config.toml
n_head = 10
vocab_size = 8192
norm = "layernorm"
rope_base = 10000.0
init_std_qkv = 0.0231
schedule = "wsd"
seq_len = 1024
dataset = "wikipedia_en"
Each number is 200 + 20 x the weight over its row's rms, rounded and kept within 0 to 999. Layers, rows and columns count from 0. The size before them is the row's rms in percent of the matrix's.

# layer 8 MLP down, 448x1792, rms 0.0794, rows 294-447, columns 960-991
096,198,220,210,195,204,171,235,198,196,165,233,215,166,172,237,186,203,207,208,179,185,203,199,175,202,198,209,202,155,214,190,196
100,202,185,163,198,194,186,186,170,211,197,207,218,207,226,208,171,208,215,195,204,193,248,174,228,176,211,165,236,185,202,244,231
096,191,176,191,184,186,213,182,227,176,174,199,222,178,246,240,215,208,168,180,201,198,195,207,204,187,222,219,176,182,209,190,194
099,192,202,190,197,186,215,197,222,223,207,201,198,197,186,205,244,188,160,187,168,158,194,200,175,169,222,198,193,212,172,155,170
100,210,199,193,202,208,198,190,198,199,217,140,178,217,172,221,230,206,201,178,189,157,191,200,223,196,214,198,191,188,181,240,201
101,215,227,224,193,217,195,217,215,178,238,239,204,224,181,201,155,183,169,213,175,204,219,242,206,192,217,184,181,201,194,205,211
102,220,272,213,170,201,191,198,197,217,180,191,175,189,184,209,196,197,173,175,173,177,161,177,241,190,203,220,229,207,227,222,204
095,205,216,256,166,210,190,215,236,203,241,150,210,199,190,213,244,193,224,206,226,207,213,178,199,183,220,181,148,217,195,176,195
098,210,183,190,203,231,209,182,229,187,197,189,196,197,215,201,171,196,172,181,192,215,204,189,193,144,237,155,195,189,210,223,198
099,203,246,184,205,205,208,216,156,198,193,186,250,180,169,173,174,211,220,229,206,192,213,211,199,172,183,196,229,190,203,202,183
101,196,217,212,182,214,219,190,226,212,197,158,195,203,192,206,195,193,187,193,194,198,180,172,219,227,196,223,216,250,187,201,200
100,222,222,201,191,192,212,219,189,219,166,218,192,147,230,196,204,208,227,214,230,194,209,212,188,213,214,189,216,156,174,218,183
099,203,203,194,177,200,210,206,228,254,225,175,170,191,196,216,190,166,212,220,211,221,196,215,222,208,212,194,186,183,199,201,197
101,243,204,215,203,223,221,209,215,219,208,178,187,193,203,170,216,233,175,188,187,214,170,205,201,200,164,177,180,170,199,201,196
101,196,208,185,192,181,233,197,178,214,211,204,180,242,188,222,218,208,180,224,188,202,237,191,194,205,230,234,222,198,165,180,218
102,198,199,225,192,217,175,212,203,190,184,210,183,204,196,221,179,210,187,194,179,185,193,221,235,203,260,203,175,188,189,202,214
106,175,192,208,187,194,210,167,200,198,202,222,177,199,213,203,184,219,174,213,214,184,185,182,210,200,252,128,181,209,219,201,256
101,220,192,204,211,247,198,180,186,193,208,209,229,189,169,190,188,225,193,196,163,222,180,230,232,207,187,204,185,200,235,172,187
105,224,161,178,203,199,215,193,201,179,196,228,178,176,184,189,200,209,205,190,217,185,202,188,182,185,216,177,187,182,178,180,178
100,213,189,191,229,188,201,182,188,215,206,191,209,215,194,192,194,202,237,180,233,224,212,220,183,247,195,205,201,226,184,185,197
099,206,207,158,197,157,203,189,193,202,205,192,177,157,177,186,225,148,236,166,218,205,210,224,196,171,195,218,168,195,184,170,170
100,193,228,207,222,203,212,198,210,180,205,206,249,195,188,164,208,203,206,180,223,241,188,208,239,224,200,211,181,212,216,165,205
097,205,191,201,179,181,186,181,234,224,174,203,190,200,188,211,226,172,237,221,190,221,218,214,182,200,196,180,210,163,216,234,210
102,242,205,198,207,193,188,182,186,194,188,183,209,224,207,186,208,221,190,195,197,193,217,229,201,195,211,186,196,188,208,197,200
095,197,208,179,216,169,196,186,179,205,234,171,225,190,201,157,214,177,234,177,180,168,178,206,166,215,240,219,165,198,193,238,196
101,212,163,192,183,192,212,198,217,172,226,197,185,214,239,200,185,252,202,173,197,226,195,189,218,217,214,212,197,212,186,183,203
101,212,210,200,184,207,220,188,198,225,187,212,200,189,217,247,220,219,186,200,188,238,168,228,191,194,217,179,223,180,168,210,181
100,197,188,211,224,149,209,195,196,245,215,186,206,164,196,216,179,176,150,197,205,165,217,142,213,192,196,210,174,249,180,187,181
122,206,202,240,268,227,179,173,214,218,204,182,239,220,219,222,223,175,204,179,192,198,196,196,201,185,194,225,205,211,221,192,199
099,183,187,186,184,210,234,210,200,208,207,168,217,208,235,194,208,212,194,224,171,192,201,206,186,203,251,192,219,189,211,238,183
102,209,190,215,196,173,212,199,167,200,193,163,177,215,202,205,207,220,192,171,206,172,200,218,197,214,194,204,211,177,209,191,217
104,162,205,186,187,168,200,221,172,182,202,219,220,202,223,181,216,151,184,203,204,198,205,188,201,193,215,219,170,217,228,211,209
103,171,215,227,195,197,224,215,194,152,179,193,209,207,234,211,188,203,196,204,220,197,194,192,172,208,227,189,203,212,187,206,162
099,210,200,181,184,213,203,209,224,244,184,182,221,196,212,209,195,234,178,199,182,174,171,201,207,206,197,218,231,204,169,194,192
099,195,173,233,201,217,220,176,207,202,226,200,199,210,205,199,194,218,189,203,188,230,232,188,220,194,198,198,237,175,217,172,183
097,195,208,250,190,161,212,175,236,210,196,202,216,210,214,220,141,205,219,202,216,205,212,199,205,177,167,215,204,201,208,202,238
100,194,220,201,213,172,176,184,164,193,190,184,166,184,191,203,252,184,194,200,247,222,242,217,162,240,232,197,235,195,195,214,195
101,199,189,203,239,187,223,206,175,191,215,184,212,198,189,239,209,184,219,208,223,216,184,209,211,237,236,191,186,231,224,191,206
100,220,164,179,169,216,214,201,163,177,212,212,189,186,212,191,183,217,203,169,193,234,217,189,182,192,199,183,228,194,180,216,170
101,199,188,219,197,201,174,178,177,249,212,227,184,188,200,200,221,225,185,189,192,184,197,207,181,200,204,185,215,201,195,187,225
101,214,216,177,201,237,221,205,188,192,172,200,184,180,160,186,171,169,214,155,178,191,220,190,187,197,213,193,171,239,194,179,157
106,183,216,205,191,223,229,212,222,188,220,181,163,194,191,207,199,200,199,171,176,200,206,199,190,205,198,219,193,174,207,188,224
101,200,194,194,225,205,230,154,217,185,194,227,217,198,200,185,196,232,218,224,231,232,189,217,206,220,196,232,215,180,187,211,190
100,204,241,233,188,212,215,204,176,197,175,200,238,203,188,207,186,180,233,223,195,208,203,173,176,162,217,200,163,166,217,196,194
099,196,253,207,210,188,185,173,194,185,184,207,196,225,170,196,228,162,226,179,205,211,191,197,220,192,183,208,204,204,173,214,206
097,212,215,196,194,204,176,197,172,224,202,220,191,178,188,192,178,212,226,206,220,168,226,179,201,217,168,195,161,188,210,175,169
097,169,243,225,247,199,218,210,184,189,206,191,158,182,212,175,185,214,174,185,197,205,178,210,182,204,218,197,191,190,200,190,215
098,197,225,233,177,209,215,219,215,210,205,213,207,194,193,199,196,192,202,193,142,255,198,250,220,206,214,252,210,228,219,195,185
100,161,199,243,222,201,192,238,216,204,209,185,177,193,184,203,221,235,192,203,199,206,191,207,211,168,185,207,180,234,195,203,227
099,205,153,205,186,209,189,211,183,205,187,170,206,206,201,192,183,194,160,204,210,197,209,192,160,225,167,156,210,178,199,226,208
098,220,195,186,203,248,233,221,221,174,225,194,185,181,196,170,215,197,191,221,203,154,203,193,188,238,185,197,177,211,209,200,192
100,213,194,192,197,219,176,215,212,221,203,214,215,183,220,224,184,213,175,198,252,200,204,189,188,190,221,193,207,196,227,200,173
104,206,213,190,213,218,229,228,166,221,190,254,228,214,244,201,188,175,213,200,222,192,217,202,142,189,193,206,206,173,211,195,211
103,230,168,205,150,224,209,209,180,204,208,227,156,180,194,193,177,180,188,217,211,200,208,187,155,213,178,184,197,179,217,194,198
100,216,193,177,169,190,195,210,158,199,204,188,206,203,187,210,209,187,166,171,223,169,195,177,230,202,193,206,189,188,190,209,213
105,208,200,230,234,218,221,183,212,230,204,206,205,185,181,207,192,223,191,230,184,198,202,152,241,200,188,172,205,195,186,203,225
103,199,168,173,211,186,171,199,189,180,206,186,204,207,187,222,162,200,217,212,188,194,219,208,189,178,175,202,192,202,195,225,191
099,152,229,176,184,198,211,231,197,221,228,197,198,217,169,193,208,197,195,182,199,162,185,220,220,142,197,197,195,205,193,197,206
100,229,210,226,168,195,173,217,190,221,193,189,215,201,208,187,192,198,192,187,184,181,212,206,202,216,183,192,189,177,229,174,201
101,208,168,194,209,166,196,170,202,233,195,243,216,198,217,165,213,205,221,186,193,188,191,195,190,175,246,178,192,204,207,185,173
100,184,181,179,214,189,170,185,250,196,197,154,204,180,208,168,204,192,191,198,195,196,182,249,178,203,222,166,206,229,205,209,191
099,190,160,201,177,209,213,208,199,178,194,178,205,224,199,204,193,212,226,228,174,214,140,205,226,154,205,191,180,222,204,201,214
100,216,213,194,203,192,181,168,199,195,228,182,178,199,213,210,199,216,213,179,167,208,204,229,201,185,203,188,227,217,217,195,218
094,216,227,233,230,180,228,190,204,202,178,226,180,231,176,194,209,215,198,203,223,202,200,213,201,212,204,184,258,263,222,230,186
101,198,203,195,196,201,219,202,218,213,241,183,182,217,166,176,194,182,194,244,223,214,225,232,192,176,246,191,205,209,221,174,196
101,205,223,210,218,196,188,187,196,183,199,183,194,188,184,209,213,216,211,209,244,188,177,214,216,228,204,218,205,203,213,199,201
096,174,196,190,222,156,190,207,189,204,200,193,229,218,196,207,215,193,212,185,264,194,239,218,199,213,212,205,204,168,187,206,194
099,199,164,165,181,197,210,197,234,194,184,200,223,231,205,179,208,201,184,235,176,207,168,188,188,224,192,189,191,184,211,163,202
099,172,203,200,205,217,225,190,176,217,176,166,183,201,197,206,189,213,218,213,197,214,187,195,184,198,199,211,180,199,175,224,176
102,197,198,194,225,199,203,247,190,190,217,212,215,189,195,209,205,175,233,204,190,197,155,219,186,205,187,223,172,179,207,168,197
100,181,196,202,196,197,206,215,216,152,215,155,169,221,202,205,205,180,231,164,206,205,243,219,192,162,169,195,218,217,171,223,170
099,192,191,176,236,202,197,164,218,174,216,240,187,217,183,206,211,263,176,180,206,222,203,141,177,202,204,181,194,199,186,218,196
099,177,195,172,182,174,190,184,200,192,208,218,227,227,215,195,222,188,175,188,207,208,193,200,193,176,193,193,175,180,198,214,206
102,221,171,200,196,146,217,212,251,179,235,219,199,222,218,190,181,206,227,217,229,195,206,222,195,166,199,196,185,213,209,178,199
101,217,190,193,205,222,172,211,185,169,172,232,213,200,183,212,189,189,188,188,217,196,182,203,177,190,189,184,212,223,167,203,211
101,169,228,221,227,177,198,187,179,218,234,194,198,233,219,193,216,221,207,232,187,245,230,193,207,204,215,198,199,186,200,173,177
098,214,197,154,172,200,246,203,182,229,220,175,214,188,183,187,191,186,177,191,232,178,212,207,217,215,224,241,222,202,181,217,206
103,227,195,204,190,228,217,250,237,172,181,186,186,189,179,165,188,190,220,207,172,204,152,185,166,211,151,156,215,199,207,237,232
100,210,187,192,198,171,236,181,196,189,176,202,168,160,220,184,194,207,225,227,214,185,181,219,214,200,188,202,168,228,231,209,182
103,198,172,154,244,196,171,169,217,208,244,178,171,177,214,205,195,191,216,227,189,210,187,186,234,211,214,217,188,220,199,216,187
099,181,172,188,203,165,195,177,231,219,218,189,203,172,226,160,209,217,221,206,208,189,223,226,210,223,201,181,176,219,180,196,195
101,199,210,230,172,211,191,238,180,224,194,190,224,210,213,194,153,232,158,174,182,219,216,186,184,196,203,199,206,188,247,205,199
099,193,226,225,156,219,223,196,195,193,209,194,196,195,201,238,202,191,215,219,208,187,181,191,231,199,181,207,174,196,224,227,201
100,173,215,221,207,178,216,164,204,158,212,200,202,220,208,217,227,169,192,220,195,225,153,213,242,175,172,218,209,195,226,229,178
097,195,204,161,208,221,186,197,198,223,225,223,211,187,176,177,190,216,190,209,203,199,207,190,198,221,181,206,211,152,186,234,200
101,218,205,207,225,194,209,180,207,208,212,218,174,207,205,194,223,186,168,179,179,176,185,199,176,188,196,184,201,191,189,185,226
115,206,163,178,200,199,187,182,209,180,256,206,234,193,183,195,168,212,189,207,198,158,199,183,168,214,199,213,267,222,210,198,212
100,201,212,209,181,229,218,198,206,196,175,211,218,190,181,216,184,212,203,199,219,221,176,215,167,226,254,204,191,178,166,167,212
097,201,190,203,212,199,195,203,206,204,208,212,188,210,217,205,191,152,188,173,206,197,175,206,264,187,178,194,197,193,188,203,218
100,217,187,236,216,232,207,214,200,185,219,172,184,187,170,212,220,188,175,201,185,213,220,184,212,205,213,200,206,207,170,180,176
101,214,193,221,211,194,200,204,187,186,221,183,172,196,182,196,182,223,198,234,198,252,206,205,187,206,205,208,221,190,189,176,189
100,182,239,184,249,235,195,223,172,195,191,172,182,201,183,189,202,210,208,202,233,197,176,200,208,193,204,224,184,224,194,168,191
101,217,201,210,173,157,186,203,213,174,215,187,173,210,203,192,188,226,163,176,188,198,197,167,181,233,222,174,199,179,200,187,201
101,217,189,202,186,165,201,169,209,247,224,215,195,192,207,197,187,206,194,205,216,223,234,241,157,232,180,189,188,196,170,183,192
099,206,221,203,215,203,202,207,201,236,186,185,167,158,223,183,193,206,219,155,211,237,196,189,181,206,217,222,189,209,167,177,193
104,204,208,207,209,168,219,152,200,214,210,209,223,189,171,211,224,221,221,211,217,198,181,203,193,213,218,214,175,221,206,198,170
100,233,224,214,177,227,198,163,177,215,169,185,159,152,159,208,200,224,167,199,203,229,217,201,167,199,191,218,190,198,222,203,204
096,216,185,215,210,181,218,214,194,163,183,197,202,191,179,198,209,185,235,163,199,234,183,224,180,204,221,193,192,187,179,204,202
104,201,224,176,223,183,226,193,190,157,202,205,244,176,181,198,222,191,250,232,227,215,180,220,214,208,164,227,187,216,208,213,213
100,185,191,203,197,178,196,174,198,228,189,207,204,203,200,194,166,192,208,186,219,204,174,215,193,226,188,227,192,175,229,228,199
104,201,226,252,205,214,196,207,209,194,178,202,220,193,200,180,207,175,175,191,206,187,199,201,187,214,208,205,214,188,207,218,187
100,177,204,197,227,203,189,207,204,193,213,175,198,180,189,175,199,198,173,180,204,184,187,234,197,176,170,190,202,209,156,167,187
100,215,220,163,204,185,160,206,219,214,195,236,198,168,191,194,218,183,189,213,203,179,180,211,175,196,212,194,194,209,179,184,178
101,230,157,161,201,203,202,206,203,174,177,255,197,234,182,213,173,180,252,197,232,177,184,158,166,207,191,190,201,203,225,168,217
098,224,201,238,172,192,179,216,187,206,204,221,199,225,180,236,188,218,176,257,210,204,218,157,162,216,202,207,229,195,200,205,195
099,211,210,208,209,196,224,176,216,186,197,195,174,218,226,235,204,230,227,196,207,185,200,229,182,181,179,218,233,202,199,206,188
101,174,241,204,191,215,177,225,186,202,199,213,173,199,199,214,196,206,190,205,200,171,167,221,222,201,233,216,212,226,166,206,216
097,179,236,165,185,182,173,211,201,187,173,231,225,221,228,184,201,207,218,197,219,216,190,196,190,175,193,189,217,196,197,196,190
105,171,211,217,180,200,192,215,172,208,186,202,198,187,199,184,214,174,174,182,210,186,176,212,196,239,203,166,200,207,202,192,204
100,248,205,191,214,171,175,203,209,164,200,194,181,211,218,200,197,227,173,224,198,226,209,194,197,209,202,177,179,175,218,204,216
099,178,239,202,226,237,205,213,199,213,180,233,224,216,160,201,195,171,196,184,203,210,165,183,201,220,204,205,207,233,206,193,168
098,208,211,214,215,221,179,232,187,207,226,197,233,228,208,192,182,236,209,165,233,173,195,224,215,227,178,203,195,217,220,213,231
100,240,183,202,220,213,186,203,207,194,198,234,198,216,149,184,200,200,167,212,220,207,224,225,214,219,204,234,233,232,216,199,243
102,196,244,180,191,221,201,223,223,178,207,186,229,199,188,200,217,200,166,207,198,158,179,175,148,208,197,197,198,157,201,189,211
101,217,202,192,201,190,168,234,208,242,201,185,200,181,199,187,182,227,186,199,209,196,208,167,216,222,196,218,192,184,192,198,188
100,211,189,212,205,232,215,171,196,200,201,187,193,221,209,202,184,215,189,158,167,237,204,195,228,212,249,196,197,147,193,210,238
103,219,184,170,200,213,195,211,181,212,192,193,199,203,192,178,183,238,198,193,215,185,227,197,192,189,180,242,209,212,184,181,189
104,198,199,196,239,173,189,185,209,210,178,191,213,202,197,213,200,199,205,249,183,177,193,197,220,205,219,175,215,199,190,246,227
100,195,221,166,197,207,202,209,224,195,176,206,189,178,223,186,184,190,234,210,200,160,239,185,209,194,225,243,212,214,192,194,177
099,216,199,211,189,172,210,220,180,207,172,188,194,213,205,203,188,194,175,194,171,209,189,175,189,204,216,196,231,210,229,160,209
102,194,187,204,218,202,200,170,177,177,226,210,190,215,200,176,200,228,231,172,221,188,212,231,186,206,213,197,192,237,172,197,200
097,195,241,235,180,208,184,190,180,213,217,205,204,199,228,178,150,200,186,162,177,217,177,190,219,214,184,176,194,180,209,196,199
097,191,197,234,202,193,181,184,198,177,202,170,180,200,203,231,210,211,252,235,195,214,207,194,216,197,226,189,211,200,195,193,244
101,187,197,184,174,233,167,192,243,173,217,203,181,223,170,205,192,209,172,216,190,182,187,236,237,186,199,212,204,190,214,192,195
096,178,189,174,195,200,225,183,209,189,233,217,209,215,181,183,200,160,191,238,177,207,232,174,154,200,192,227,219,201,178,195,181
102,217,175,203,214,198,178,205,212,192,205,214,220,198,175,187,175,194,189,184,194,191,192,188,166,215,154,213,211,200,220,217,193
100,212,186,201,190,192,209,173,208,191,201,192,196,185,210,213,181,203,192,213,215,200,221,203,203,192,198,183,255,202,219,211,206
096,187,197,169,260,180,175,173,181,218,244,180,180,184,229,220,202,194,188,180,198,193,235,217,187,198,214,215,189,165,177,179,223
099,198,217,207,171,176,188,218,175,211,208,208,216,224,200,197,188,225,155,178,170,224,163,181,183,186,181,207,202,158,205,204,201
100,183,209,235,191,188,170,198,204,184,226,191,211,182,190,197,214,184,221,212,198,218,198,222,194,169,232,191,194,201,186,275,203
100,234,215,224,219,231,201,220,170,195,197,188,196,181,164,222,216,198,209,196,188,179,196,206,188,205,204,226,156,157,207,193,202
100,218,199,183,156,177,206,189,190,184,201,202,186,179,221,198,211,180,200,211,163,197,177,176,195,210,180,172,202,225,217,190,238
100,183,226,199,177,223,184,214,210,185,213,188,193,210,170,213,229,195,241,188,210,207,192,184,223,171,186,168,160,205,229,223,201
096,183,215,234,183,195,208,167,196,166,201,210,181,217,227,204,173,209,211,186,188,202,190,200,177,165,174,162,191,229,203,238,189
099,230,196,236,222,176,214,191,193,203,186,154,179,239,181,204,185,206,223,189,189,222,180,207,207,209,208,202,183,208,199,179,184
099,200,204,205,183,211,175,219,183,166,195,227,187,202,162,209,172,175,203,199,198,177,207,187,183,232,212,193,177,230,212,203,189
096,188,189,199,217,211,219,191,234,200,235,207,184,221,208,223,229,196,185,187,196,215,187,199,223,181,209,197,181,168,209,203,199
099,211,214,229,186,199,208,213,206,220,199,199,195,196,197,201,165,199,192,190,217,204,186,206,237,186,185,209,175,237,214,203,222
098,225,200,238,196,186,207,230,215,167,193,178,233,200,222,207,236,183,193,220,162,181,187,202,240,232,191,188,174,208,223,185,202
094,258,175,212,168,230,197,169,212,232,209,175,220,175,185,215,191,176,188,157,215,182,227,198,278,193,217,207,184,184,201,210,208
102,212,191,210,225,211,196,183,230,223,198,189,183,229,196,200,205,165,212,205,203,241,177,206,216,176,208,201,193,257,228,204,168
098,154,172,187,191,171,198,192,222,206,197,231,186,200,182,221,190,220,195,206,226,216,165,208,178,172,190,219,195,189,218,209,191
103,164,225,211,214,178,228,184,184,201,207,209,203,203,212,193,206,207,193,173,175,202,216,157,207,253,208,201,225,210,192,203,205
098,202,168,234,170,211,208,219,226,194,220,213,184,215,228,210,212,168,165,169,202,179,195,222,190,191,189,218,192,231,230,173,191
099,208,257,169,189,216,158,187,167,197,223,218,232,196,167,192,211,191,213,200,175,213,217,220,201,184,211,193,159,196,190,204,203
103,189,220,214,212,181,229,206,183,188,221,182,190,168,208,206,167,232,170,237,182,215,242,198,187,174,192,233,170,217,186,241,193
102,245,215,201,206,199,196,233,194,204,204,218,203,188,206,179,187,216,189,215,168,216,207,209,201,193,189,180,213,217,217,172,197
103,198,175,181,144,166,211,201,242,226,191,233,231,176,178,191,198,216,201,213,204,189,210,198,179,206,187,200,223,200,206,192,220
099,187,207,196,196,202,199,167,207,188,191,185,195,220,201,201,234,164,239,185,193,187,194,168,174,202,160,203,220,193,211,193,196
103,200,166,176,210,151,219,208,220,190,193,201,178,204,176,203,209,199,180,197,211,198,201,178,190,185,174,221,189,222,190,201,205
098,178,186,225,201,186,180,199,198,205,172,198,193,212,187,199,192,213,173,237,213,195,203,185,228,211,208,201,204,178,216,218,206
098,184,196,198,203,186,241,229,215,184,221,185,193,173,172,225,216,220,200,179,185,195,198,223,213,179,223,172,187,234,196,202,154
097,179,187,201,195,162,212,205,194,202,240,180,171,154,182,193,186,197,232,206,203,254,196,172,212,189,219,231,223,204,207,200,182
098,196,180,201,204,189,227,172,198,178,218,209,207,196,237,212,204,228,186,201,202,188,207,223,224,208,180,198,179,204,192,202,210